config.yaml
activation: "geglu"
norm: "rmsnorm"
norm_place: "pre"
init_std_qkv: 0.0454
lr_mult_o: 2.0
beta1: 0.93
batch_tokens: 32768
Each number is 500 + 50 x the weight over its row's rms, rounded and kept within 0 to 999. Layers, rows and columns count from 0. Numbers have three digits each. The size before them is the row's rms in percent of the matrix's.

# down: layer 8 MLP down (transposed), 448x160, rms 0.117, rows 188-287, columns 80-119
# gate: layer 8 MLP gate, 448x160, rms 0.199, rows 189-288, columns 80-119
# up: layer 8 MLP up, 448x160, rms 0.212, rows 189-288, columns 80-119
down188 105:424496535511515546520570551465485480525537500529494472473434531437528484457582521505439456452512516554483481555543654521
gate189 106:488471488483505531531505479508551368478474561552479512529500547424398472571487444475435609568547514546525595529488461538
up189 103:545477555571505571545584572407474503466548568448444581492517477479516528462500393463441565492501401519491462627584539452
down189 100:504477486441507456489449476468436475576514423505623482541523590544503621482553485491498563455568537476494535552448496536
gate190 099:526545553496445521480495549486443506457437588433596565599492472456467450508486473461514440554477600517525437511568532568
up190 096:477421426512504484574571503527567533456489462571445487407467489515504509527473430495475511440491524508518542509515599456
down190 096:462561453407503526451465535579506451594411492418494567570438442480542486550445480482494435560459439547485469532351569427
gate191 101:497488487452519474510558451513455498519550473470409475505587449484460527450459428475488514544572467477477460421426598548
up191 099:460499386616511551504509459586504561458506671526504491497538609623513496469457471434544456461413520551466560600531476453
down191 101:519519396441547556465466504471498516545472477529453502495497523474536508346471584571560481525384445498517591498534473492
gate192 100:490485565441567437491402540538560481487507409535442430537536507514511534534600488515469573445503406529504498526517470501
up192 097:447541525475503506469544553452467543526466545504509409543534600453376585425428471555462568439515568504506521446459545628
down192 094:474501562378487493495474484635550431495489414512317489505525539465473457455553488382524483579488533587481450526498496418
gate193 103:473390531483432575477438517556541456546566501485464491464437497488444415465498445531480500528450454537484430488484554498
up193 100:487550476539659402546502564555406471489474504534530476485560452531516414493499560580451406416523508541504530527535571558
down193 099:481495550568495490476467456484469484500506452562367570464486570568539476465460472440571539564466549465463431428578394555
gate194 100:456464468451526488390524555401483560420515438496511526464457555587474527447378433462579441452476499490534459372483501490
up194 093:453516503432502438523607551528563422535544509562554431458571387471398548496479486419456435502564437489489485501521496479
down194 093:505464512531452526471500513503552576476489597557460538587442558512431529528514576466507447489488503571493565501597535441
gate195 105:491561517529500544543486483503516540446456475569518477482455520588402633511514474438508521549489452448531502394529557473
up195 100:461456566527575493389485559547550481435438428550507444535539533482545473519410471528548500617570516514527574559578525481
down195 099:530480551544561536459479397422570519499557480528550515473501462489632412414457476462525527487503535480511488483518516592
gate196 100:442559491501413526426472513511623471480525474495402513452493414585493527470556570552491521425556465420442458494543575474
up196 100:434487544446510510492597439501507465535495495558525483487434442492573564529408566539518480414565472434508490524457555488
down196 097:500416393530488508598533488456530525515544526453656523425579487511503430617445458551427579528439488491622415519547532546
gate197 095:517502409496449569504538514453438503601496491541564489559496472432538440547425472533476521529566479559537522475481541459
up197 090:563430389554454484546457513529450474475545543451525452525575479456565427505516572460577433554514400498508520497469466478
down197 093:506421591374461549479563541428475524560467528491476503474524491509483551537483443532356599495465525491487521499552544564
gate198 093:502426512586507512471465544474525500521543506520503541490458466545417515510515449402425630446468546498505465535567433448
up198 103:505536514543436519496473376568468526486493494532546446422570460401548442583505546483501493520470527472579407521481497478
down198 110:538478488575431542509518570435468469526457487531611538406437459478466491461501419412411460529511552489499432458455519451
gate199 099:427447495497508523527389520463493553485516500411524505492494444567442480489517561485483483519470485481570422534623455527
up199 095:554512418430523534502532511624452501489439418432505488513518478465428578512454544509499475446567516459447505560455502499
down199 094:522539529561447506577479512496510462495495461400487389460421555518478547524586490509494582521455450530568484460494473526
gate200 100:534492513466572386480536436539488500401629396332527499444500453531514520550428464466484485520533419430472521511442461545
up200 095:434446519477568512481534507441461466588474526566511525419523455498434498522477488473472475527500355553513594419487486519
down200 098:584499477516489448416488468490526557581452534508478449490535381497548472483452522479485484609471559517553527442525586516
gate201 099:512389545506437577543554568581486379548597427534473565507425513518442585456543496491435428486441453497510479512548544551
up201 108:466417524521605462467403459477508557419517521579510492363460594442434448561459474543511568541477521523441454497418485516
down201 107:510553499431586478490488476559437490535439517572539517529525445586487487588497575551524459557538496457463464507609456446
gate202 096:499467481479470456543554515529496557513538564445518529539459593429401434520470548422532505503518551449461496482537524471
up202 097:524488475424570463536454557476545448491540522451538508480542528495593535486516483437565534485509463441541447467518481485
down202 100:553413458494455446465563441492583465543598490427519484522448416610479491546440415471440418462496517484490530438406528501
gate203 109:452582524546447517451509601509514607465449553533514399579439489561464447535475458543499499590479537503477459435504491530
up203 114:491495526464508515538602502372518564415487458555533425583530480478506501573582569579580549473507493489485450563488420480
down203 113:547527520492541501428431471488442469421478448496290549459588559421470558436460484489537397429512527511495515450547484544
gate204 098:466506466519517511519485438504449404480413429482424441471540507479554548536574483419520498575479448398504600487455466493
up204 092:466377460499481603509490453514470470545540561549528521553599432566591518474520529484460396541471521516538542499567476397
down204 102:423544472466409558439479504478453615547525435499511491537400541547413556527549458503512514474425493540453460524511495572
gate205 106:438506462567495513488532450561468516608543528495565457455538496520434504489494419547386469504561484464500471553540458529
up205 104:590428510482551460448448559581498499513496555514515397583533517479437475480556476485477487517540481526486526523443462369
down205 101:486562515611519473594533421541440538534537580511462533509517501525452509416543532517392595415563513508570495513536585523
gate206 100:666554451574413536530521552516485462508389532550475545565579494603475513418464522433494562474473476500424556557444459506
up206 109:507443585485569528521412487418507466472522435549538437446431542516451391473572536566471514512530486474592481431503517517
down206 104:505440489464456466497590462460581552448463486496557461456385493500497459435494542522472534460486535559399362500454498414
gate207 104:534479466418578508427498475438427547480489463417500534498499490538424476473471485477560574543478485516389505492531447445
up207 101:476544440499455526565445523457427524460479594456422483457476586537470466540556373449413496434561473444602458418546457481
down207 098:554469399501502485439499580474558543495502473519518508494462565452527516465402528527564403557489473483505432604540513502
gate208 105:485544434535522458459477392438611459487492572533458480511469512521600535569476534432483472559462481453514467492519534518
up208 099:492525581437511439453455564486553500457462486483626572483499460446570485583498470491541503472466420569366503440541522534
down208 105:469545495516509517463481490479436535556442492489452470484455478493492517565523375374437496517617538515545521540571603523
gate209 099:420413439451469429494528452480452422557536459541460521432577434505501439525492495443417480527510476461443496550482476564
up209 097:387527547434484603470519457525500486439434468420454538457528484483585549524475501599514569522539468492482507594358453480
down209 098:458481578475515448486504448457595496391473539483437478518441414520526502454523519466468467572564544542539457537487511480
gate210 098:518576503476527412449536501519521496490562629446410486456500576526533580354556477562558465434444557443496516552457424523
up210 099:557535427508525468503542465470517512534489616528546546514532557421623469479501549448449472523442488455563528499424559497
down210 104:476521477409502555496468460478564435615527421526424467457506529508587507471488485508566538427470572561464589471512530481
gate211 104:564506547480489545434540526486532538522505520432528461623449429500523512502482467425487460564391620456494519520435517603
up211 105:455454550494570465520427466446566469489501374505421560519495526521534480537511535501495470583471439377540529571579525511
down211 106:467548493520490528486575492504494486495537526449479462637554445478530465479516529427453563571486496574559516531562505544
gate212 107:523415496620601461505467486449419573537555579556488468491469521451559521572503565516484443546430500436549528494494462395
up212 106:544598571486505528528489605547447555502444507466507448553444523628538514509480523451398530475402435480521559471534425523
down212 108:554462473478517498430480476581477487476505462424467501491452515461503464495468463496534483543557601466479486515474514462
gate213 099:491518515464526461504496477426523515457465431530434432457497551552468507511519374554438526478468498566487517453455605433
up213 095:458473553582445531447488564408421522499580473499479465528518513553495427467534481562479513561568516490512557466519513515
down213 098:512556520521484412578549527548407479520552438453543511507500498492536491617530486519437559537467591496500507450458512474
gate214 107:474453521484512539613547442509445482481527496498508552509502589584467515477523518420548380529505462507574540451494478523
up214 099:507492469402514536531423418487540513480484408528523498540444586499498516381448590449563467561470522480543469506557485540
down214 101:488454576454514477475447440542508545536515494537517421526478509477561481552464456400505464527414432426342503570496434441
gate215 080:421420505476540455466544464493454492554439398553572484554471566447478489549532521575434592533536428549522575471473451498
up215 096:474459486529562531469539496573386517442551444523486438553432540589444483581494589560468484531541416523529563366564448521
down215 102:502561503455451460541479591489565566476453498474402479501497494439430509432526539528495454397423587476496464572515506500
gate216 098:536445501571397505472479546444470490525438417506552476375458477541505514506506471484509481571456416501577531442521429559
up216 097:484582478488499537587532479584522472467501485536559477569543425517432555515472402523564570490430427411557487517548532503
down216 096:503513483385440481459451551531573408477569510550585512503496495558518507553431592423479499497526448450471608493517416474
gate217 098:476503446556561471514522441525442554548435537447525466462466439520551547464523467444516463459510464446374398357496428521
up217 102:509567492462468462550582538398551501572541489517429416465415565528533465559484439512549482389514538553491464453488409580
down217 104:471448543418530519571493474511490573500443470477468556418566534507545511418474463415495488482443474464374530472590550474
gate218 098:510595567486499554500526436546445558440491417555499504504546489550435464534579509386461447491385491503411419495476467398
up218 095:565433524543594462508498573486512556473486600512581533436510575444527409465533463561494538508464517445472498559502455442
down218 097:441484442443485600544524569546531482553470405455570510572522455576533534489451518537528458492479497603554436516481486601
gate219 104:495494537535510543504583535447537494496569526459531551418474566411554553436576491531483420597432487508425521471530495541
up219 101:591580462525518533514515521462548516544606523448536519474585580521538534367510542505509391474566528536462529557488527457
down219 101:509527633523449501548439473467506583504472553314515499599391391570447483473559476536457609549556508422508526507443571483
gate220 100:540560562507577552532500565478442449489485459474465612599414485490391496530482432507494497470541522374504527468423516508
up220 097:463477489465495512500559426444561529483476547462436427426568564626491554412537534535537558512522457579518564482544497584
down220 096:515502535501514539530400474556544529497500557474492546509416455541531463478548508487443437556541545515475555405522516440
gate221 102:448404569503489390589629539528555524558550486458451487481498488569536452575467407516501511545465429570641523480448485482
up221 098:532561404474491447507528419528503552541489430410604313540460493489502492465561529493512493508472498585538478474476497547
down221 099:443481511548510608552570521432509401577480502512514529462473451500597457520592469535479394509474518480533520558574517439
gate222 088:528453457507527477454473500567422481479580520452597509429531578522461561412467547570567416534506456540415471522557512398
up222 091:477429534476627532539545475468503550521528417470576576522531528409461568533520589567541462577514490525496501513471560447
down222 090:477584572470405459433469480592493533456539542549465537479542393542453505529510449474389566443536475449513520452466504560
gate223 097:480549482462516440516530559495534400533585496496468429562552520467542557507455539454473518486486420634507609441523548534
up223 093:478478548555492520494492422517521544538496473425438426482502456567533632520453444550499534497579461504468464528478464504
down223 092:471496456531523429430525551499555493555450425579419575516513483415459517547556565570474570512549604547515484470558496525
gate224 090:511537483493543497466528520486601532457531635445469481536475495440625414491485431510510520488450507492528426561331459456
up224 101:580512578460577460518436508531507541421476431509390514446535415421465502494523467509496527545435587560572519536492470579
down224 107:469527482573508468481567487527489486565423550497251471475520573515504590526509477563402425457506402499582562472488411434
gate225 102:419457534574504560518428521514504536488465483457465484482470538496509489456460499584496531574490509502517550539608598483
up225 094:560447546452465415464544513532551523447480578441453523498565510398469426519559524500499446473558532518438443515492502515
down225 099:456441514496437627450436515441458465521504458478634541537569461581424581484497449493465456443522446451523499527575451448
gate226 096:465496464490513532561442433495573508441456456454459421561491447477451515559466482540478453435454464567453588499509515512
up226 099:492451434510500481542473569545475458544556470517459515585450523542505573604592552502437518483624366585458514518499530542
down226 105:597549461493476547529482490413453458471542646457510518498552458454508551517553501406520553526419499462457507583455484432
gate227 102:445529535459472423522418527519561400522461490496399501504475516637489442446476490514437485467546558532497464506464456467
up227 102:521541567506465426454573570539502488401454560530430485483466476571389481546471525457518556508549511437487476571480473556
down227 097:446452511461504462476537499466518526447578528450439477413513423430516461493494414486563585489483544546504502490527523505
gate228 095:491509594404471542481571608485398544555453510529586535470517508442562557430493443490518492473563526519499446522558531547
up228 090:491508501447466402550438570507401471602442591579475519544483505440524504469453493467635491524519477430485534466551528430
down228 094:464582476560572545535464444593604535519552540519419586529451586516529466567517558482416497530559593470536505506544481492
gate229 101:484528509490472464509533455458474500492448516536464465553545485414488497489489515538518545500569580457432579524497483468
up229 095:404472464484409466469479556465547478483506497542387544552474561574458611501438553553491505590562462468405440507573545511
down229 093:514467479637543504578505605526427473490489443509547476429479568529587455569484399447477525438524531517525552430470495584
gate230 101:587494514377528420499546449492455540438489577469500558459488500494489530507491505489452519565475507589551602468536450444
up230 103:493514401591437508476471485476422464560519494527504515546462457520520438417625456453447536501503443446473583519549428512
down230 104:484543474492513460462523519467539552607483517492528511436497445506598461454441518517487602510405386598494482518470484450
gate231 107:521459444463560506483551554548509438504537490502440573484507552467435504452508459504503553425493473437545531528515577575
up231 099:514433354542394608452553555519516489510592465538427510487452438531575498544549475489565488446463415521443524531540510495
down231 100:386507487495586540535411457522579499514473504461584615508614563473485438422490480574468446515546581517609522625407456489
gate232 100:517551431550500447470513582490480484507438469450440505529439487584384431555523515551511449467558533495560443546567497625
up232 088:527521564461559488579535576578452555420536520450551501505487485416467490494518537518571550423437474523527388524431558439
down232 092:574547482569497459477397496492530547534447496525534473456499554587519553445517459513458499622504507508534538559531389554
gate233 102:522429515564435493558558560448545488532507482525579478482464449526483494599529487477516476605506548595394588513527573428
up233 090:429569384517464561487589503488442584499479451516622557509507439584553463519442508352447513521554516494513601591534518537
down233 098:444501575613585432435568462471472475466488505557664576457517467496497416510574472402451553479681502540548548496563482551
gate234 096:493526447523543474516525478513536569447460542541461415432632461495491453515470517462434440561461484430567498397590418560
up234 105:433485441507490518446440500529463482520436542457548578409471521645500514475519473532551595423467459551437524483456553532
down234 100:495534439447524440466441524631481417517483451524462473430567454490522590527513524499576480575410503565403468561423517484
gate235 098:489530511500521478475520570411418469544529427492417490413463541432473538508559453431550456475581464414560472509495559464
up235 103:443576550456470553429478517473546491527596525503568495478524440532529570452496445499445496569533449375404457644503495486
down235 101:604536486550472552534611440568521548457454493437368474502548417491529499551511489482525469453542453517602450477494462463
gate236 096:518400571506497416552523463533524569494502477393485402537511521515613515456485444525548497527448498486508513459339513417
up236 098:524491535494404416685556491462444486481436473541516537430506440338458485533541492501529533455451421567546539558555507466
down236 100:454528558437513579529524457478510474510490491534382481561420382536460484656521538562505569553498439454503486542453427497
gate237 095:511526458483505521446521536539454475453551530478461516502452499570477552628383479485364483529524476505560560334514486474
up237 096:508528491487595503539466513511514557488457429410544459549528529474472453504549555514603469399485514490566560432508538439
down237 099:494490519618408544510455547533523427514466433484506512482450521532530439443491398532395441532366452554515494529449422623
gate238 095:444465518546520482459405481530535497472478442542602512491534451436501619476520579527525489591403549457490436482480446548
up238 095:454555454541436524472505478516488478518476514485441495532534545548450482525534458502593470502494465437487457511450449563
down238 092:462501558449604519520525534416484525561571530552567464481450438519443409489492572528432358494502513569543490445496568520
gate239 099:527506517476480458378518575533490605551508496538532484457410490521520444544524557431485520569541475566423460507527502538
up239 101:545416491432467567585476461536501504434504473535539459572590529500566549439482451552502526429460542474543549594546538486
down239 095:424552435458518443468451498537471522471433572505382536553465482451474528460494407553413522560442413522468461484441516427
gate240 102:501457485512461582456601531419488529462515447496509501564566424486498478523522447463464428477464519560488540556491533580
up240 104:490554519540463463420468544541592569573449564501451463542411435484525457473473573555478579501510458578531564492534461460
down240 102:585491375459552549459557500492430536494512515517559467422556555585393511565434523431408514449567605539472446477533498454
gate241 101:476466490452472563475480507486538519404471479510438507446529338456560400511451588557485549512556531467449561441508482480
up241 105:473481480592490475486456585461526502581609495467418478477498541520478513463468443549570482531478567546515437579492433416
down241 103:464461379533527472502409529517489437487560519538587434529588552436385501512543446541518427459504425541576509516420538536
gate242 099:518575530486471513472502557472512424575526499619486418535469538493512525491504509566660615487473603574503532545511503526
up242 098:559394552545430420440460479662497529572511502503562456517496540436426476562534528512490451444447570518522379428501492537
down242 093:541603504575528489534541528482508465569493474513451514526547555575486573401508515406536522471479479469563462438575536539
gate243 095:490531494512536575500506520537503472554529486451544497458564436548544479501482453579552517452504486481526514549550440532
up243 095:477520452399494494429541553467370459430368437517480459435527515465408478451473465485472397541438502490417484424512475545
down243 097:524470636392459462531495446491534459561573509551445464620497525476531551478487576466476530443516571438530499545434414448
gate244 098:457550523485468537552468426481444425536503529512596567558536410547506472460469468498593382477485422518465536471506530511
up244 099:530444559490542463424496527600545440550491462525489419436561534378489500498496521517444587450407557575504533501447491490
down244 095:510542482507409479515482474500474452450495553550453491488486421531448442577466454491456545501505463466473484494563533502
gate245 099:422453480407582508581465594431439507441539491417375528465596423512500583452516460548484444502459582478432544519542533479
up245 103:571470554454497413551569465553513465470475559567506495480502463542521406472490494563500505525408627474474488461526478556
down245 101:514469446619573543467482509553535516625497514474513497451587563483570494515546447481437486505544420449493523513470525499
gate246 093:562546430477466554426498442487513503520616558439510540523464483489520577575473461466488395483546469428555506566469526429
up246 097:511453472454469537561583398473479523520519591516417527461562500511555532552496519451444488425552526433527479547440513440
down246 103:596530458499536446504495576494517549484591512536386462461479496524462498492495563461508477458415534466476532510480423426
gate247 099:539464525419443492461503575565503539487517516379530456455472447429513534481552519480539453513512508477453609440425476489
up247 108:431530555475536555497456509559463523498510463504439447500610457568458502507508607487539610441483441418546553504537497565
down247 103:506571386449502536514552503506510509488498549468658533505517560474549434531506371565471576508508535518535500469500547480
gate248 102:483547487488524478509513533518390526420479469543452430466614490577545562474504451529448455522427510495402481597457568458
up248 100:390554529472594416531413573505460467475484496531418400538545451497520550419538426519515591532487499500524407488492400463
down248 107:454508493484523571485453415542444449463630531499393586490528566480430509538524481478554486521388477487500573441520550505
gate249 103:553442490446497539578433469554584416460421507556599446487459468491391505494500356443554481462469474517478484555503470496
up249 102:524505441440530477402493501505484479566514565576454456422478571532499414528533475569406600483463516522588441535510460470
down249 103:463537462469442554493486448494499488459620462575491459506517543519532546513441628512497551498467461462463560494455520559
gate250 102:443556467503438558386561489455531490427517468458454568495480516446388496539397564458466476510491471508461531489441596518
up250 101:427451561403434527454529501488489507497531440476525500505386536550477578439453583559493525499550492448511464566608431441
down250 097:560581386504470526521613519508456528455466463463475483501555493525505511521527560458620519421505429473528527448434542500
gate251 096:536419530521528539466512396471451567399449516465475582551554421520491502510542449432442619404515479474483448514492503472
up251 099:474422542565513424448489545471440580537432514520470421440466504465488595421550465506538501464582510614471469476503474498
down251 094:545550514498478555492506431462411484478514523443410476551476544426547466394515509450487556498486432395511506475533586477
gate252 097:509476497482535586524504471432530483577435530508434528544501484536612591504510538606457497469552464590473456540539586457
up252 094:544443501407534560538525510496582399516652423544523530432507511497515567441565426501477490609538480528559472509530477437
down252 098:528569486578446487494532457509519582435530574418514483441469485445482419481512560491516559352459579437469406454439519489
gate253 097:445427539484427474525468541477468559501479512510463566438549371511469430539500396519458415504600454530498429495474527597
up253 092:551437429476444571514524491465496513484524513433440529485541507496437366527519475526525453504596443474516501452421513480
down253 089:459500439482509445489445423503570423483497532523617506408558442530547536575505462541431479547471480510523600551495517445
gate254 103:484479484557494427473452463537560546585585531423462442616499517472556426553455435523527540445424490462447535483522610468
up254 098:517559538467558599467519484489535503517569503432604466488442542475457518427509493493488522426512417613519584521565528452
down254 102:545484413620490504476407479520578533433457506574410529484517570534509562445489476459552536521559444453474511424474407605
gate255 096:479478506438475489516469416542558489509562463532521585632532463558477479565555526400561517493552483507596468400538432447
up255 097:477471434506538543484525504470478415567468545494489569497549378549492541528541523429467487559527545515510472554530474518
down255 096:538521449492453460497502401413386436485422559456519406522559537541553533414543596441507467535558436522524541551516447499
gate256 091:481472532465536443407543482524436474627443440477458507578473536458519545398482565528430576495594494566534599569435475559
up256 090:550499547538553523533557428420454450514539484485502491493524489468490549511479479455475443506506486509487544460486516607
down256 094:568530467500450449464487514516495523495528533468435441434469487564470482527559505600474497524535509579506512576420441485
gate257 098:493506536487399418463558470606547545450474477455489552545538558539530448522536499513507466488502463496603547513560567426
up257 098:471519455531493562473469494413443461510484506391383485552512583559530493525484519420425490458545547459498428499524449566
down257 099:478475495509374479475422503622617528487520467465489476515540492524420476490532510572504623530476440527556490441546426482
gate258 102:519485438489585521527478552381521535508495548453491455479462522467432452501487502551461565483538528486539444448525554376
up258 099:558411467511460331504396527448599552442465451566540494495528521577463441413454534495516551489499496473481541509392466431
down258 099:424525459609476360578448527467493458467449416515549425537499420522457496457585481489570576485464505503447416451496403520
gate259 105:612482407545392527516529427506492456423501491542441496412554532441538561500446512467502354490559495516528507541477601519
up259 098:502453558507510606508534509466494437565490480495384494534563516569475460667502521509503504475461455466448444497430521524
down259 101:551557525520591582536498488555449476524429505420562502473534516488530474432508458444451488483416527468485517517496480462
gate260 091:452545518505573515559600530523493584405492430507540552515457453535512507444475420557454525571492483508532524479513620614
up260 093:491504531545605413552514344493529469475599500546548589516523478546457426557594493472547500519557527562545442434519510463
down260 092:587488453424383517426566512572543535567471518544539443402538526470595509386455464467441530455510532476418516610427430464
gate261 101:465517583446392561525523540525498499431455449563510548461465501535441515471509510464502505479527472525487521484537566581
up261 099:550486483462469485594488530454497541547488442539533607426564509462465522455621498470528459522539456390554497455429603431
down261 095:492494524426437587522525433562529444497347463498454391478465536502511558502548553492458563451480579562434498393479437533
gate262 100:555537526485495557418566522509543555404421512476492562481487529440498529411537494470529423567532528614490526443486376485
up262 101:449519525462430547535535531476456527577441527447503548499555439487556525572411504566504466499526447505540496446544594448
down262 099:538480552548409522516550537489521465543583439600446493467434539489455527412472518388413539406482549430444504509532467466
gate263 100:543599470512571544479426550462480485494485461477523494513513461486549471494532543550584510560521406532449568505421457487
up263 105:407530453577442559438502571587499480506601478492481498556526488555509545526487458503478470487459541511488515512509507462
down263 101:543534484474457499481485638511443496481484537519526478537423472571504510537479467526507539487497504420385464450506436498
gate264 105:517568457569470521511523432514445482508494434511530388468426530416454471387580498464522431481539429481494582548447531446
up264 111:566529477534599506493507514437454455476478523540357455563503551546407553444496472460508471440441542397456576544474468556
down264 105:416484408514523436581432535453549637451485542550491601424471495511442512503496485546497470503560570562489531582436636502
gate265 104:450513500519537541555521428493468554487500578460459473443505520542485450513473529400529537489499546554485524455546527506
up265 109:468391525485504507536592466499565531512493592551470503555529508509484461487497532464539491467423460539531451495529565471
down265 104:508520585542491501444349521412447471550540501542418488537503488530524462486457536377459551460529516461556571524541566442
gate266 099:450557574523555467524504536520560434505618565533504452442482572434517536498423516540526484521515438513438559513530603572
up266 093:517529515474523468473447517581516508429505415490514508510440414452483561515509481335530407433556528518553555533517500477
down266 097:498582479603509461481460523504501474464569615569468489586520584576482513488498545544487465518500469440482496515545489536
gate267 099:459536532481475503494492531565542570531561484542524467506547454525427598485427579413555554434516482455500396570499508569
up267 108:457531489528488570501478474540511578484625527475431513556474511531593586541566458447521554385482461465460405471487512474
down267 108:511508556479469457537505453520518485628382544584451519461479529487510521509573511415595517492498540541429470431567515471
gate268 100:575502425445481530494461491438430508482576448547485503411435405529496452531474561450477521501407550591444522550519498504
up268 102:528557441480460564499528443504535453451469601506570484403481500460540529443456392496496469558454441534471404503550501536
down268 101:485478555520400441375499537493541455511535433421449492520492517568527475548474540534500501488417512499490599514466504396
gate269 090:579487591563428486501517411521573587399508517498502501491453439473443439481406617461514554525580484544477578507468568536
up269 087:537431520469512532417460401389514472449466533427505498463535535489454441408484417460504426465472480434524483489482471495
down269 097:487439520497515547541445526484443510590529509497571542558530569449586502522540401532438487545485510535513449518574444442
gate270 101:453490514477539529481431462527503472514461535452415490498487462544496457459457547444387558581533507482526560487538576537
up270 092:477495437395534501525392505486529477508459566570513490470574547497514523612501517573557474488499499409456465530471542454
down270 101:466494549431560527513502478408558580512490475515585438563471506422456546484491556544498494484506461523468386448548463458
gate271 101:485493480530463548484575485434477484528518471455401556507421497486502569484412554515544478488639491575543496475479530489
up271 100:477582568432549533539491499482450612425507468507522559561514421504618509592492453547461550485468408472522504398464438351
down271 104:455512463521466513522491533528409481415456548586450450458510582505396557476537578464498508483492476521590439527484467538
gate272 104:549478522487514464519448565505507516486470444495458409538499511506498499493459567609425508534444469580454531532488468534
up272 100:458479434427530483467550508472445546480504500538417495528550406540537567468458560488523451565495467535538545567528560605
down272 099:477402453550581475506529523511520603440480518480494478464527521497567498489591479431506498561460471534489501501535620443
gate273 100:558518436515546542501563436493396496538433442398473489456468452546481514491433525543517426521449563473543511417487519482
up273 092:529442446509570531435509549473477513421498603500452492486506542483524500492478540523406453557548486646593507497497424541
down273 091:426473397545419514470559475546524470547366385402446581465531436468464510490476475495549548428480587476587431523511482430
gate274 097:523510445546462558495534504525431460511510420484423553442511527550454491507463558475476571536541449473506522441441547551
up274 096:460555445397537566469542515431550446615468561508481487508363475525518479608505509438475511529558597531546455486469484487
down274 097:506552525415515440454507539571526521426572508515588539490403511464492542474565480511498503567480430519433572527452464534
gate275 103:417523534467471527536431473438509541463514514446583495498497531473527489513446517510514457582470444519454467383535571535
up275 103:465440513404557478461582475467509519564594483573515495405422530499602503483554566520458471429432577518508471506458508494
down275 103:517528478484520500485444490490564511499427507508423555555586384440490575590499505573519578525518555469491480537415481459
gate276 097:550455622534494597523424542467538474509459511547515470439430434454481436535461451401538456588471413482522429427555508498
up276 098:474591442465483431501472507453489591466486450500422506608502458537494501566421523465613417472536502540447502517612401498
down276 099:444478503447541596499528500569477459422464475480480523565473549484532460460464515592507435516509432443522479559533490485
gate277 106:512484434491418541452568395534574492357499559515464471539529563522525460468520419510423617563463495518483533508474473559
up277 109:458491541503525557368423493606576484495484513521516489398581594571561523509381516494478534532511419459529482457438408466
down277 109:478547475577364503562479499429556437554526452494418565466474494513601472502527498514450573551500555473493565460507474479
gate278 100:526504478474465543527524432500464442541381481398549470569440516454572512476628535428478583514533497579482493568504518456
up278 103:503502466594458514504412517453540473537512547441597504430459459460541590515436489542467521472490416567451586507500565472
down278 103:509471427521493456433549568517519561406521479509520545530542525507475446550501419570445412512496531445457482501504464560
gate279 102:591543478521443463568423616586440499517465482482530434486463470480483481473496472466427492484581471445521484561501517545
up279 104:390512472500529552515499437453480421460588548550456539445486546568493463525454519485454447542503592487583575440508518458
down279 105:521470416545487485421598552503487511512512526542436406504495483477533501498551484499486499472536569482510450616436494458
gate280 102:475514506519442532482492515493576413567462455513585507548515561527493566508531533483525488534446478537446437536472522560
up280 097:498527446525472495495518523475394543476449483471376444410444482596450574484477466471450584570506505480539500526533515456
down280 100:483459575514426409531431485495539500430509465450525637531497567445431442485460532519491416517455479525458500510526559503
gate281 102:546545451495505427499484571568444555534511537493451420519515424527477408491470515464553543452452563500523489467500464461
up281 107:586579478509473371491544509587432524552452515476534436496491453549515438477532431541481501553477524561547455506388461496
down281 103:576549574457547579511452543527431433489443556571508513571476403541562497495484442549544508440524445447508500444460547410
gate282 101:457495485443516408491469499494536469482548537522526490530532424548474571433528493434537468421554556462600470436523454570
up282 104:512493469497429514534504507485438405503454613456472519447448503440495447517515529511417535499503514424360498496542456423
down282 103:484438569497539562520459476505401510494418429511458478514510466589505502604585401519568541479460559526556614565508497501
gate283 097:395539386546466532438485525526460495598554466568477579500494507485528475506483543522501561539547441488370546503475562517
up283 099:477438523464400461510508435504460475401430553482465458433448563479506558496497557520530410430528559493500514515599517473
down283 097:519567448529466498469532490460570465568427489467503482449538444479443523502394520578553552592509389460490437451509454583
gate284 102:498542528482516462525466377523474462524512472586516481480499568481489567508597551524564488483413484421469483510600583473
up284 097:541520490422473521500431540534578520491489460552509543478558471463482521456441522474608531485473491515497433508543481454
down284 098:516536451521582446550527459438530570515544600493388454478442459470505533460579475453463424506504601497458608588570513588
gate285 098:480495544505565461578486556485540533500533457509442465478571519588540537526535449408483464551479450494545493564470519533
up285 097:589534562479555507481654524486516478551484490467460571547600445652500554500499523573473477527455522458531457537516510517
down285 098:556547483512511517509524499471505484523462531457407457448552504569467468449473544465514548477506559491443493439460525603
gate286 103:500499494441439511593422597551482487450509557453467571418463438446463541462527513538481478468549581575445434510512459536
up286 101:444543488455514505513453478515463507477584481554510462500504470474530604545599464572478438573544546462423536486517530523
down286 099:510428528532516447467582513488562484494601535522573455461550517465571476548473563535544498460455521575562487451490546508
gate287 101:450503379486550553520504503530510485456467471419513586485553519521501525537474478479562486548519479553467540523426444546
up287 096:417439520421499460466518493617446503460442510428445492478530485510528623464505528493458508573525445519422491489539503452
down287 099:462477502541574511454526524594599412457590478518541535484452584475503533415484546531465470501468454455454511548471541474
gate288 098:560562446543438493507504576545529534512526475523499466426458435454513599487483503553442475548369506526504437580477496501
up288 098:507543471523475562459468431476506583496555470503502488400574526503502477427505530529495500605484447482540425514435466375